From a checkpoint of a small transformer trained on Wikipedia: 10 layers, no biases in attention or MLP.
Each number is 200 + 20 x the weight over its row's rms, rounded and kept within 0 to 999. Layers, rows and columns count from 0. The size before them is the row's rms in percent of the matrix's.

# q: layer 7 attention query, 320x320, rms 0.113, rows 29-31,60-63, columns 240-319
# k: layer 7 attention key, 160x320, rms 0.105, rows 28-31, columns 240-319
# v: layer 7 attention value, 160x320, rms 0.184, rows 0-24, columns 240-319
# o: layer 7 attention output (transposed), 320x320, rms 0.157, rows 0-24,32-55, columns 240-319
q60,089,242,164,193,195,173,197,210,208,192,191,189,204,190,220,189,193,207,188,204,200,209,237,180,205,191,219,240,192,183,188,208,191,169,205,204,190,213,188,184,212,210,172,226,218,208,176,191,209,206,200,166,180,206,162,250,221,218,174,207,226,164,166,187,187,184,185,173,227,221,164,202,200,221,173,206,224,188,235,177,189
k28,111,214,189,215,197,200,180,189,191,215,206,176,186,185,198,164,206,175,181,216,188,159,174,196,224,192,201,198,195,183,203,229,175,181,181,212,222,200,214,194,214,213,184,216,214,219,198,176,201,194,221,168,228,162,206,233,181,219,204,217,216,188,196,205,219,170,171,203,200,195,236,190,198,187,164,183,207,208,225,212,204
q29,115,201,201,172,203,199,202,172,187,210,202,196,190,188,211,213,249,192,218,211,191,194,203,224,218,166,179,185,193,200,222,244,256,195,183,227,210,214,222,184,194,181,177,193,186,206,223,187,203,174,210,207,223,192,236,234,193,202,185,184,230,197,211,198,220,176,198,178,195,195,191,195,191,163,203,184,181,206,167,209,213
q61,085,181,194,192,193,169,213,177,207,208,209,224,167,221,188,162,200,185,188,164,176,206,175,180,203,234,225,164,205,198,196,215,218,220,192,169,182,207,205,184,191,217,204,201,178,203,190,224,180,205,188,221,213,219,181,208,215,238,192,175,191,231,188,218,181,173,181,224,213,222,221,197,191,198,234,208,208,229,229,230,211
k29,115,201,227,213,178,144,172,221,202,201,200,215,183,224,185,205,189,214,216,226,207,177,164,172,191,200,177,200,200,223,202,199,189,196,209,195,185,215,203,195,180,214,186,242,221,187,182,205,211,203,207,183,188,202,176,217,152,199,204,188,207,196,185,245,187,181,200,198,172,216,208,193,194,168,175,191,183,211,199,209,216
q30,105,219,178,200,206,199,212,207,184,184,208,180,187,224,196,175,167,182,200,183,182,179,195,208,186,182,218,196,178,183,244,178,231,195,160,197,217,201,178,184,189,190,217,194,219,193,225,200,158,220,219,217,200,218,239,200,176,200,227,206,215,205,205,233,208,224,212,169,188,206,212,214,187,202,228,234,195,218,220,215,233
q62,094,199,171,205,192,216,169,216,200,188,211,175,192,200,162,201,198,183,183,209,210,205,183,200,202,170,232,193,217,168,192,183,210,213,220,165,215,200,200,192,193,187,245,196,193,189,210,188,155,150,188,219,228,249,197,195,173,184,215,212,175,168,214,191,218,200,230,187,185,196,205,224,217,204,198,221,165,207,206,197,207
k30,111,169,231,206,192,158,226,201,187,234,238,146,206,191,182,189,220,208,226,183,169,204,202,223,183,188,195,167,220,239,192,190,219,241,198,209,201,222,197,211,194,185,207,217,205,192,168,211,214,215,215,199,190,198,192,200,176,183,194,164,215,196,164,183,205,191,193,170,216,209,208,193,204,178,224,176,218,154,190,184,201
q31,116,227,177,215,176,207,198,200,158,181,194,165,205,189,185,166,200,191,218,206,210,160,207,202,197,171,207,188,210,209,204,214,181,203,187,231,165,175,182,204,215,203,210,193,208,223,174,150,231,211,169,207,166,213,249,169,228,201,179,189,191,222,218,201,238,212,237,212,220,197,235,213,200,199,234,158,200,180,220,168,183
q63,096,210,193,194,210,219,192,162,221,198,209,143,142,225,214,209,184,192,196,208,187,229,195,211,216,226,188,154,201,199,250,198,220,201,191,199,179,172,186,193,195,180,200,213,185,205,193,187,213,228,201,214,205,217,236,168,219,179,173,210,196,205,227,220,207,224,195,187,190,191,209,185,216,209,188,193,178,195,234,223,205
k31,107,179,218,235,189,170,199,205,183,209,188,174,186,188,208,194,198,215,173,154,188,192,208,226,201,172,223,193,188,200,242,207,227,201,228,206,195,227,202,229,192,175,190,199,226,219,160,195,190,192,167,196,180,186,251,207,233,226,212,193,239,199,163,199,213,232,205,215,203,225,198,211,196,190,216,237,210,177,186,233,212
v0,080,185,197,216,205,177,178,216,232,198,215,207,205,178,221,216,201,234,215,171,196,181,178,166,216,209,198,195,200,186,201,222,192,213,196,203,200,171,180,203,209,201,153,190,223,246,218,191,207,237,199,185,194,222,192,227,218,220,223,174,193,227,215,194,174,168,206,192,208,199,182,190,184,185,200,218,200,227,170,231,197
o0,075,195,214,179,167,213,217,188,187,163,153,202,187,184,209,218,206,161,197,198,176,203,198,235,216,182,235,201,194,227,212,227,243,209,212,196,214,197,199,228,169,189,192,191,234,191,199,208,194,172,175,218,202,187,202,204,197,200,201,175,190,190,208,196,176,208,234,195,227,195,196,204,218,182,191,195,201,164,203,213,184
o32,089,200,195,203,222,188,185,229,195,167,209,176,224,200,209,219,174,212,173,219,227,183,191,187,193,235,190,230,199,167,219,193,189,194,192,230,177,212,178,200,229,211,184,246,212,187,157,192,215,210,190,186,193,199,202,181,220,200,192,199,214,175,242,217,233,210,178,184,198,233,214,221,188,240,197,185,173,240,211,199,184
v1,075,214,163,217,214,181,222,183,213,210,204,191,215,225,213,236,200,242,195,187,213,203,222,234,185,211,183,180,214,189,179,212,212,177,196,228,213,186,199,230,203,226,205,183,194,203,210,194,210,176,174,193,176,204,219,185,202,185,187,189,189,233,183,158,183,248,201,255,188,174,183,219,160,226,206,198,195,166,192,188,205
o1,068,198,196,204,182,208,188,196,180,197,193,173,209,214,220,191,205,210,227,221,200,215,208,190,173,189,217,213,184,173,232,200,226,201,220,206,204,181,185,207,207,202,228,224,217,186,208,205,191,179,169,177,233,184,220,191,188,242,222,211,205,184,205,204,244,213,175,155,208,182,226,206,225,156,180,181,176,227,198,203,222
o33,090,210,172,189,199,210,193,212,213,193,169,209,180,203,189,186,174,173,153,189,182,176,197,179,227,148,174,204,189,207,189,206,192,206,182,156,211,261,197,198,173,201,182,213,177,215,204,140,207,216,208,177,209,234,179,247,200,175,217,238,229,191,170,171,174,217,193,230,211,220,186,204,157,190,212,235,212,187,182,199,197
v2,081,236,195,175,197,195,196,212,255,227,200,202,218,191,185,187,253,234,194,185,225,153,206,234,197,209,176,142,190,209,206,203,185,209,197,197,212,196,195,190,178,231,201,195,188,191,176,216,159,205,199,204,190,227,206,219,206,213,198,208,177,196,212,162,209,186,195,180,194,161,208,218,187,218,187,187,226,194,203,209,215
o2,077,191,208,200,199,201,168,184,203,206,216,205,184,179,218,231,231,193,201,186,201,201,198,199,173,193,211,224,229,198,195,178,191,202,224,245,192,172,226,194,172,212,238,211,214,245,203,153,236,181,170,181,124,238,186,188,218,232,177,194,218,235,171,203,204,190,185,221,203,194,223,190,204,180,220,207,192,178,189,178,182
o34,093,220,182,191,197,228,210,218,214,218,204,191,185,212,192,167,189,207,195,210,207,179,196,200,199,225,184,171,201,217,209,233,214,202,180,176,182,227,187,206,208,204,163,192,215,181,229,218,181,223,214,196,191,169,225,208,202,187,240,211,219,194,205,185,184,196,213,177,186,225,208,183,171,201,184,210,216,216,190,213,214
v3,082,230,214,191,197,179,198,209,201,223,211,186,204,197,205,199,207,170,239,197,218,196,210,158,184,221,196,175,203,195,208,192,211,239,171,210,184,209,222,223,211,162,213,188,192,169,226,219,189,201,211,175,208,215,205,202,223,214,196,219,206,205,190,241,188,200,191,191,220,186,204,164,215,208,208,185,235,195,205,196,222
o3,070,174,160,215,199,184,220,201,200,205,184,225,193,226,166,212,178,211,203,208,187,209,246,161,203,211,202,213,211,188,180,199,193,198,185,207,223,180,177,170,231,236,244,193,226,212,152,201,221,202,188,222,200,215,156,195,237,188,185,181,196,223,226,176,195,215,196,220,224,188,229,201,172,195,210,214,190,203,175,203,215
o35,097,222,248,186,185,185,163,206,229,195,198,180,204,186,229,209,174,208,166,194,206,200,173,235,207,191,203,202,171,165,235,186,221,198,215,185,176,234,231,209,193,183,187,212,197,193,218,201,153,192,203,179,223,175,218,209,171,204,205,195,192,162,192,194,191,187,207,199,194,187,180,194,218,204,202,213,196,205,231,191,177
v4,077,185,199,207,179,228,189,206,208,210,198,213,198,201,204,206,229,172,219,165,209,188,231,224,199,220,223,209,187,194,213,178,176,215,204,160,208,239,175,187,196,202,234,188,235,195,217,180,226,219,207,195,246,208,174,214,208,223,179,170,234,239,185,169,206,193,233,198,178,193,182,212,217,207,234,225,232,185,211,184,218
o4,077,209,191,206,200,187,181,245,192,195,205,193,216,220,190,227,193,179,205,201,233,210,167,221,229,241,209,194,234,177,176,175,225,180,228,199,189,191,205,194,170,209,167,210,194,171,179,225,185,193,189,217,189,172,227,211,171,164,226,168,181,191,193,236,207,188,229,190,186,202,203,215,226,222,235,157,197,187,197,229,212
o36,093,195,188,182,205,225,198,176,195,200,194,220,201,185,214,173,187,236,221,210,195,175,200,195,181,166,174,203,178,210,215,191,180,196,171,180,218,201,183,206,226,188,215,177,191,196,205,189,219,202,225,168,226,222,177,196,208,198,180,205,193,181,201,192,206,237,200,213,177,212,170,174,184,206,180,197,204,205,193,161,203
v5,082,164,179,190,202,212,201,191,223,203,181,222,211,208,242,186,171,179,205,222,249,172,221,165,191,261,242,201,198,176,175,196,216,213,168,219,194,207,200,178,193,187,177,227,219,182,227,212,241,195,200,198,160,206,205,191,203,208,184,197,224,200,237,208,186,239,200,202,193,185,185,238,206,190,185,177,187,221,214,212,188
o5,074,209,183,225,201,186,182,228,241,225,198,226,208,210,205,177,195,187,170,175,208,196,188,208,186,197,205,237,209,183,201,193,175,210,171,183,189,188,220,224,201,184,192,225,192,192,181,214,215,253,188,149,183,189,231,183,210,183,183,198,194,217,215,185,186,213,216,182,177,232,219,174,176,222,241,178,192,181,214,208,170
o37,091,176,204,205,222,206,218,221,195,178,174,193,180,197,168,189,220,198,208,199,198,213,223,196,186,224,188,164,199,235,195,205,215,198,215,197,221,228,182,197,198,217,202,229,232,248,201,177,223,202,201,258,242,181,184,183,198,209,181,222,213,166,192,183,221,192,222,215,182,209,205,195,225,211,173,192,203,223,200,163,219
v6,077,206,217,227,185,212,230,205,221,160,175,208,183,156,221,184,227,196,180,208,220,174,193,186,207,221,190,180,192,194,232,234,200,194,194,211,180,215,206,199,209,208,203,189,189,185,201,210,227,179,189,182,208,207,212,192,230,214,198,218,185,226,162,178,177,182,212,238,203,179,168,206,188,187,211,219,189,206,210,209,188
o6,081,183,212,219,208,201,210,183,222,220,204,200,190,188,231,164,223,206,211,190,191,209,171,231,171,214,178,218,190,149,192,198,174,185,201,191,151,224,205,201,189,202,258,201,212,221,213,221,212,217,193,165,184,199,226,170,183,207,194,182,210,183,163,209,200,212,182,213,202,228,224,221,220,201,204,199,238,202,184,234,219
o38,089,203,189,181,183,197,213,214,220,191,196,197,236,188,164,196,194,185,216,196,227,183,185,183,255,217,178,167,189,222,201,208,187,209,197,183,214,184,190,195,220,181,154,188,214,186,177,187,182,199,194,231,221,175,210,244,210,183,185,171,151,223,220,202,203,185,203,202,203,171,167,190,186,210,199,183,183,241,234,202,174
v7,082,204,181,208,217,233,179,222,203,239,190,177,215,204,220,204,243,234,203,206,212,230,208,218,201,180,172,184,204,209,229,188,183,186,167,228,190,175,216,193,170,198,207,202,215,207,198,215,193,201,208,210,198,184,213,179,176,155,209,183,210,179,192,196,232,222,171,141,225,196,211,226,192,191,165,184,187,213,201,205,186
o7,083,215,234,225,161,215,190,205,258,196,183,208,210,193,224,170,192,214,229,172,210,175,182,191,199,220,191,208,194,204,259,227,210,223,205,188,180,206,172,188,216,178,175,222,171,212,174,186,190,188,201,213,186,178,212,190,199,178,201,185,204,176,210,211,214,199,241,200,187,192,188,189,216,197,170,206,209,227,204,194,189
o39,090,175,169,197,207,222,211,209,177,194,195,196,179,177,210,239,223,209,171,239,198,190,202,218,224,179,181,189,199,189,174,137,202,218,202,172,243,216,203,189,173,223,182,206,232,198,216,198,179,191,196,246,203,221,226,187,203,236,242,196,193,236,212,216,214,190,193,220,223,190,175,227,194,184,212,219,196,195,179,211,231
v8,074,207,213,165,227,199,201,206,200,207,223,225,173,208,204,211,200,162,200,208,157,214,180,212,203,208,218,242,216,187,207,169,225,189,198,245,208,197,182,250,189,187,189,154,236,174,176,187,202,206,198,231,169,209,225,179,201,170,178,216,236,219,213,202,201,205,219,203,208,203,229,180,187,205,169,211,212,178,211,173,184
o8,084,208,222,202,205,215,199,174,180,170,176,196,229,190,222,147,211,205,185,216,184,201,215,204,200,186,188,178,203,201,206,194,212,203,217,149,203,179,151,194,226,195,190,191,215,249,230,185,205,182,190,184,216,168,232,194,196,187,219,198,169,155,164,199,226,197,240,183,201,161,201,160,194,233,220,206,208,216,183,189,179
o40,087,188,188,201,198,226,169,210,219,211,247,212,175,209,185,231,214,174,220,218,224,193,172,205,213,221,234,193,194,197,197,207,172,188,199,188,185,208,229,215,214,172,175,211,176,160,174,214,209,199,188,193,204,192,171,211,200,160,155,242,212,231,208,204,194,184,178,205,199,233,219,234,232,187,173,182,202,181,188,231,223
v9,081,215,242,230,172,215,228,229,206,157,180,217,216,169,227,193,186,231,198,189,201,201,188,183,212,199,159,192,211,189,208,198,239,171,197,244,188,179,210,172,172,172,198,189,214,208,174,203,179,208,224,215,201,194,188,179,199,213,212,208,204,165,227,201,207,215,211,201,151,183,186,208,196,198,186,189,178,172,204,201,224
o9,078,197,205,190,178,193,219,203,213,193,185,190,219,196,169,211,216,195,217,187,195,201,191,191,160,210,223,211,172,209,224,196,183,221,213,178,220,211,190,213,208,185,172,226,200,190,209,177,206,193,177,224,135,175,191,235,240,195,202,213,210,192,185,200,203,203,185,223,215,207,179,223,186,193,180,243,194,172,223,188,177
o41,093,181,166,189,227,213,205,211,157,196,206,203,174,194,225,203,194,204,180,210,185,194,226,193,236,196,205,194,211,169,179,226,208,181,209,252,214,214,190,189,177,182,199,179,194,217,199,220,186,199,239,178,209,219,220,180,163,211,181,213,196,199,193,182,206,201,197,198,200,212,217,210,206,191,198,174,208,220,182,216,210
v10,075,204,207,223,197,178,234,213,233,212,209,244,218,210,188,235,171,195,175,182,230,216,190,207,197,197,226,207,197,204,181,226,225,189,234,221,174,171,179,232,189,181,185,205,205,193,193,163,187,229,189,205,189,195,221,186,173,181,197,202,198,205,160,186,219,161,213,230,179,210,196,211,168,216,210,215,169,202,176,163,192
o10,083,198,210,189,219,199,178,172,209,197,216,160,235,184,216,227,209,204,170,210,168,184,187,234,227,211,181,192,175,193,225,192,217,221,207,220,221,218,196,179,150,188,203,169,196,185,189,196,170,182,228,202,203,261,181,176,176,196,166,188,208,179,250,219,205,225,186,234,189,189,166,226,233,201,247,215,214,216,216,194,187
o42,091,200,232,224,203,183,191,205,180,189,154,246,187,202,171,217,212,197,204,201,190,203,164,187,194,199,217,230,224,199,200,210,171,188,179,160,202,197,211,205,185,233,203,222,196,205,186,216,210,202,202,210,214,172,140,202,210,208,200,207,208,191,168,145,194,181,190,226,208,211,223,165,141,171,178,190,202,208,178,164,203
v11,077,212,197,211,193,188,214,215,228,221,175,222,213,223,175,215,207,177,175,164,210,208,196,224,193,206,173,199,198,201,206,170,180,190,206,194,192,172,197,189,210,170,202,213,213,219,209,171,153,205,189,216,202,215,187,172,225,216,208,181,204,187,198,176,201,198,204,151,206,205,193,197,183,230,186,226,189,188,206,192,228
o11,077,200,216,220,230,227,214,198,180,212,189,178,219,231,208,230,196,217,214,226,177,190,179,185,193,158,210,240,234,192,183,177,207,181,201,211,219,174,175,223,182,240,184,198,194,207,190,176,240,195,199,160,219,198,202,192,171,197,198,191,185,187,202,203,221,198,227,220,188,157,179,221,182,183,159,205,194,187,198,175,225
o43,093,192,186,233,186,168,210,183,224,215,193,215,175,202,195,189,213,198,195,181,206,194,227,202,239,220,198,184,186,188,183,190,183,204,212,186,198,213,214,179,216,192,194,176,198,224,224,230,200,197,189,207,209,222,219,204,203,231,197,179,192,213,187,212,195,197,194,213,179,228,220,166,182,218,205,205,202,214,202,244,216
v12,075,204,202,183,193,155,210,197,180,222,195,225,247,181,206,207,183,207,197,178,197,221,260,211,165,174,192,194,217,229,183,178,205,214,208,216,191,198,230,181,211,222,225,180,213,197,230,226,195,217,232,209,218,198,198,194,184,219,203,210,189,203,181,246,186,233,179,214,178,213,213,198,193,202,210,151,190,193,214,204,168
o12,076,208,176,224,171,234,200,184,207,170,214,189,154,202,189,218,209,174,183,195,207,190,163,224,206,169,242,202,216,206,208,161,208,176,194,156,217,211,198,208,164,220,200,208,212,196,183,203,227,180,197,235,194,200,194,211,204,167,159,216,179,172,195,184,209,195,194,196,185,208,223,213,209,222,188,207,212,191,222,228,209
o44,087,185,233,185,194,182,215,191,174,219,241,238,237,203,211,202,206,205,220,201,182,218,208,222,216,214,154,182,170,189,198,229,220,212,187,191,227,190,182,209,201,200,209,179,186,222,232,220,151,223,206,155,206,208,216,178,208,204,238,198,229,212,185,205,232,221,202,211,235,211,195,200,195,175,173,187,178,190,172,169,156
v13,080,224,207,181,207,209,204,210,204,251,202,168,206,196,182,162,216,189,175,188,199,209,194,184,192,204,200,180,248,189,199,212,219,212,150,175,203,180,207,189,181,208,191,172,188,240,198,230,209,208,177,182,187,185,185,177,220,201,217,172,178,185,186,205,195,210,185,211,149,200,173,213,212,197,184,214,194,194,225,226,214
o13,074,220,213,201,189,178,241,198,185,191,176,180,185,226,203,185,188,241,194,191,193,182,227,179,187,212,181,163,194,192,237,212,246,204,193,219,202,181,184,212,198,217,220,205,194,187,212,171,189,213,235,211,183,155,165,190,185,195,216,187,225,197,201,195,209,184,172,209,231,174,217,157,195,167,199,211,208,190,176,179,165
o45,091,215,197,207,247,228,181,162,251,205,205,206,183,186,211,209,210,185,207,182,183,217,203,199,189,220,176,197,198,192,168,191,200,209,213,181,209,199,259,212,217,196,176,183,213,243,184,199,253,241,184,177,229,200,215,176,203,203,164,212,218,190,193,210,217,208,169,180,208,229,208,197,167,238,183,196,203,188,206,228,200
v14,075,215,208,205,170,208,179,203,227,210,196,228,180,218,209,193,179,160,212,169,196,213,195,203,213,211,206,194,217,169,187,218,200,170,218,224,186,204,167,199,209,203,196,175,196,218,176,238,204,233,213,196,237,211,212,185,187,219,180,216,184,224,205,229,193,214,209,209,189,167,177,197,222,196,176,201,215,180,227,210,200
o14,081,209,186,211,201,193,228,204,176,177,263,176,193,204,217,167,224,158,175,206,179,182,178,201,241,179,227,179,198,224,243,207,180,196,204,204,195,201,209,183,250,139,162,207,200,204,227,183,196,172,236,163,191,206,195,218,193,185,202,211,213,206,240,199,212,190,180,195,214,217,253,195,207,165,160,223,170,225,244,201,162
o46,092,179,219,217,223,204,206,231,220,216,178,227,210,156,176,236,148,227,197,187,175,223,202,194,195,180,200,233,188,166,157,185,184,212,185,198,196,211,197,199,190,220,212,223,178,184,168,212,208,202,174,195,199,202,188,186,195,234,157,228,188,175,189,207,204,236,200,213,164,189,166,214,228,205,218,198,244,179,164,205,215
v15,073,173,208,240,226,206,173,230,206,215,201,227,229,190,219,228,192,224,200,185,198,174,216,217,203,223,238,184,222,214,223,191,187,155,203,188,196,211,178,217,175,184,196,190,192,220,241,220,198,198,215,222,189,206,214,210,212,200,176,180,211,223,205,191,169,190,223,200,169,185,216,213,174,209,172,194,179,198,188,213,217
o15,073,213,226,185,197,206,195,194,212,219,187,229,206,202,199,177,202,217,188,210,196,192,222,183,189,199,215,208,215,176,139,181,204,188,207,202,165,195,190,166,235,158,195,210,197,210,228,205,206,190,217,167,199,186,199,197,200,187,218,173,209,174,192,185,227,237,234,201,210,210,204,225,213,216,220,211,201,219,234,187,211
o47,091,197,175,189,222,212,214,224,162,204,205,226,221,197,230,200,189,203,214,215,202,174,222,210,209,204,153,183,200,179,208,202,187,210,177,189,207,194,204,197,180,207,210,181,176,182,168,220,171,237,173,189,193,224,188,214,213,238,187,222,210,213,186,221,194,198,187,204,228,214,219,164,167,196,205,177,198,188,185,225,228
v16,080,170,230,177,204,212,196,212,205,220,235,225,215,175,184,199,190,201,191,219,194,198,198,192,201,183,198,203,221,169,238,205,210,235,196,214,165,169,208,198,205,186,199,192,205,171,205,166,195,234,191,173,211,195,208,181,198,194,217,163,200,193,214,216,196,252,188,189,225,203,200,232,166,196,182,183,206,210,154,202,209
o16,083,240,166,192,178,199,210,209,191,214,212,190,217,207,207,261,202,219,199,173,178,217,200,175,192,184,218,203,224,193,192,211,222,194,231,230,197,193,211,197,188,176,199,219,193,200,211,205,225,256,187,213,173,181,179,199,209,189,198,216,249,181,191,191,217,180,228,174,229,208,202,215,208,181,215,224,223,230,194,217,182
o48,085,171,252,182,187,154,171,206,206,180,216,244,156,202,176,187,206,210,201,187,199,191,186,220,199,220,223,169,209,201,206,191,193,200,177,179,185,182,181,190,215,205,233,183,186,200,141,173,214,179,226,182,188,235,188,229,164,218,202,178,193,197,211,205,206,210,184,227,207,204,206,171,196,210,212,197,182,200,207,201,206
v17,079,219,181,189,230,211,179,194,212,204,197,183,203,184,202,210,224,216,222,224,206,211,182,199,218,205,195,181,205,210,223,203,190,229,217,183,262,202,228,223,199,222,214,192,211,212,173,209,179,170,201,220,209,194,208,183,167,197,199,202,165,195,209,205,234,157,199,192,232,198,210,177,181,218,196,169,208,244,198,193,194
o17,074,172,171,189,199,152,232,231,162,234,203,221,209,203,200,221,199,198,177,167,181,208,201,195,192,219,210,249,198,192,195,221,190,200,201,204,196,170,220,208,184,171,203,183,183,229,211,191,153,205,197,202,175,217,189,173,209,234,221,177,206,187,198,199,196,201,194,226,234,197,196,217,206,230,213,186,190,159,175,189,180
o49,091,262,200,230,205,261,162,170,148,157,210,169,186,185,205,189,202,207,238,227,212,171,203,218,202,202,184,163,210,189,192,185,221,200,222,205,192,186,182,216,220,209,197,169,191,209,206,189,251,193,223,185,202,207,240,201,188,204,201,241,222,230,197,187,205,188,199,182,186,211,214,182,183,174,172,214,212,228,229,204,235
v18,078,184,207,226,199,212,178,229,189,211,201,159,208,182,184,186,241,191,189,161,248,218,179,193,228,200,194,206,178,209,208,194,157,166,192,241,194,171,209,233,201,183,174,205,240,174,212,184,212,222,203,185,224,239,209,213,227,201,181,198,183,205,191,238,199,171,216,215,171,195,210,216,215,167,197,159,154,223,191,199,202
o18,078,201,205,201,227,180,200,218,193,189,193,200,220,184,187,227,207,232,204,182,191,200,207,197,205,205,170,231,205,225,184,214,207,206,171,213,191,174,199,187,226,184,199,163,210,234,195,207,230,172,207,174,205,210,198,188,202,216,210,153,216,191,184,218,178,226,210,217,200,201,174,153,206,187,186,233,242,191,217,233,229
o50,091,207,209,181,184,207,242,210,220,223,203,194,190,207,202,191,187,181,199,197,208,218,187,203,202,166,189,216,170,161,176,180,209,198,191,189,209,225,196,223,182,212,194,263,203,206,206,219,188,236,191,204,187,193,196,215,223,204,209,218,194,205,198,216,241,197,211,207,211,165,194,218,205,232,203,186,201,190,222,189,159
v19,075,196,176,225,192,209,170,190,204,214,219,215,185,169,182,197,210,231,227,210,200,178,196,211,223,210,179,147,222,205,191,173,185,199,225,162,192,214,212,220,204,211,193,223,159,226,193,182,221,225,197,217,193,200,210,212,210,166,216,214,213,191,205,169,217,196,190,181,193,202,178,165,194,197,207,213,183,177,230,200,226
o19,078,193,213,177,197,164,204,191,168,188,219,211,185,246,203,205,196,167,204,217,189,218,210,208,192,218,218,202,194,190,186,193,179,176,231,223,203,221,227,163,205,220,204,208,177,216,225,187,191,182,180,198,222,190,167,194,206,172,200,245,187,205,203,213,207,178,206,194,189,203,241,229,170,198,201,213,185,210,194,181,212
o51,087,241,214,216,217,250,213,181,211,225,207,186,203,183,190,201,191,244,199,204,191,193,193,183,188,192,194,187,182,188,203,178,207,201,171,200,193,195,180,221,189,204,177,207,233,185,177,199,182,188,223,210,204,178,225,168,206,190,227,140,219,236,226,218,182,204,202,223,196,181,171,194,202,203,178,172,183,202,188,209,235
v20,076,231,190,188,254,203,200,246,178,219,181,188,238,162,172,184,191,195,200,175,237,189,204,207,214,239,207,204,175,192,224,191,247,215,195,144,192,232,210,164,157,186,203,187,181,198,207,187,196,218,192,179,148,208,166,204,215,203,224,224,170,218,196,180,186,177,191,218,195,165,212,204,200,180,226,230,231,184,226,197,210
o20,086,224,204,220,157,173,196,208,236,175,226,188,237,182,217,234,202,182,227,180,213,235,178,212,174,173,196,212,226,183,180,196,224,197,235,197,239,192,214,241,196,200,210,217,225,204,222,221,225,211,207,224,187,179,231,197,235,205,208,181,202,173,194,203,192,175,234,182,210,229,194,182,164,174,180,205,225,201,169,198,175
o52,087,173,187,196,223,227,240,200,174,266,173,203,194,200,189,162,220,221,203,187,189,186,207,212,224,222,187,207,202,220,204,195,182,190,190,187,203,201,212,184,209,225,225,195,200,242,167,188,185,203,175,167,227,178,177,211,199,166,215,201,212,221,179,195,186,197,188,197,192,185,177,215,212,210,212,185,231,226,207,187,210
v21,091,225,225,193,177,200,222,220,182,198,201,215,208,227,221,226,219,222,186,247,192,210,208,189,194,199,182,164,205,194,243,198,217,236,207,188,187,223,204,184,220,231,214,203,187,186,188,203,201,185,221,233,192,191,213,224,200,200,188,238,194,189,217,224,200,199,195,211,235,162,213,163,181,218,200,207,208,163,193,218,219
o21,078,170,177,224,203,214,198,193,180,195,191,220,168,191,184,188,210,160,189,179,212,229,194,211,208,173,200,196,218,147,175,226,166,225,212,228,207,200,207,221,211,199,191,187,187,178,199,210,198,197,208,179,164,199,220,225,215,178,179,224,239,206,169,204,231,207,182,178,207,201,213,203,235,207,176,218,222,223,189,229,205
o53,099,227,218,196,216,184,200,198,229,207,187,211,210,184,201,209,208,200,175,211,183,184,192,184,187,198,205,239,225,199,201,232,209,189,204,227,191,206,181,196,205,186,205,211,225,208,223,188,216,227,172,219,203,220,217,184,213,206,224,184,193,214,212,214,170,199,225,203,200,183,202,193,153,218,215,211,190,185,172,146,197
v22,079,178,184,194,234,201,199,198,188,175,210,154,210,212,219,191,187,187,207,188,210,188,228,207,249,156,190,194,190,206,223,201,187,192,207,185,207,224,190,210,218,193,206,180,187,166,212,172,176,183,203,187,199,194,204,233,230,203,204,171,207,188,196,186,159,167,194,212,205,177,220,148,197,228,196,195,197,218,189,222,200
o22,073,233,183,223,148,191,178,178,175,220,190,208,217,193,196,224,201,205,183,189,177,176,153,228,246,182,199,198,189,198,254,179,221,223,221,182,210,198,166,214,193,181,206,213,187,190,186,233,188,224,167,177,195,214,156,186,196,205,180,226,188,184,198,145,221,196,152,205,200,213,219,196,199,194,160,208,201,186,209,177,188
o54,091,220,203,207,226,236,209,204,198,220,221,188,215,222,236,177,178,216,228,185,213,160,221,159,192,206,175,171,203,218,187,201,204,207,199,209,179,222,211,210,196,192,230,182,230,218,156,196,231,193,227,207,238,211,238,195,208,193,215,196,185,226,213,224,204,199,220,196,193,172,159,217,177,207,236,154,182,218,202,184,209
v23,080,193,208,189,163,205,210,202,187,199,187,242,217,209,217,170,186,173,179,238,205,205,221,207,211,199,211,171,233,162,184,227,209,217,166,180,223,183,243,218,204,205,223,195,221,187,200,198,203,195,163,195,217,193,195,190,223,242,225,182,232,185,211,190,201,216,166,202,209,223,184,206,189,189,182,199,186,211,210,201,157
o23,078,208,206,188,175,211,206,185,197,182,180,194,208,167,192,232,215,169,237,208,191,185,174,212,195,195,225,177,214,197,202,170,210,215,221,181,189,159,190,180,223,193,213,202,214,244,208,175,219,190,226,182,213,179,206,215,184,227,206,207,214,150,206,202,203,171,181,190,224,185,183,202,209,197,211,233,195,192,179,203,187
o55,097,195,173,210,205,225,210,216,213,206,209,208,185,197,217,185,170,253,192,206,208,205,194,206,190,223,184,210,184,187,203,215,191,202,215,222,199,202,173,203,199,209,180,224,150,155,172,226,169,216,175,220,175,228,206,180,210,146,185,178,248,213,186,201,197,206,211,165,197,194,211,206,192,222,206,200,199,241,191,181,210
v24,085,220,209,197,157,211,202,216,173,213,180,249,199,211,212,218,218,217,225,226,197,236,204,198,160,216,145,198,204,223,210,194,220,196,238,195,204,219,209,203,198,217,225,204,224,173,213,217,219,205,226,207,220,212,185,223,204,209,209,213,207,176,176,240,191,208,164,186,205,193,253,196,235,220,199,223,224,186,220,187,234
o24,075,196,230,154,216,233,200,237,196,227,226,199,192,210,173,189,184,219,206,194,211,210,227,177,191,210,218,221,211,248,208,207,216,208,194,179,203,182,207,157,237,210,209,178,247,233,194,189,205,216,259,188,212,205,201,175,187,176,203,179,202,196,207,180,174,184,211,215,177,176,175,174,194,145,241,222,163,186,219,191,187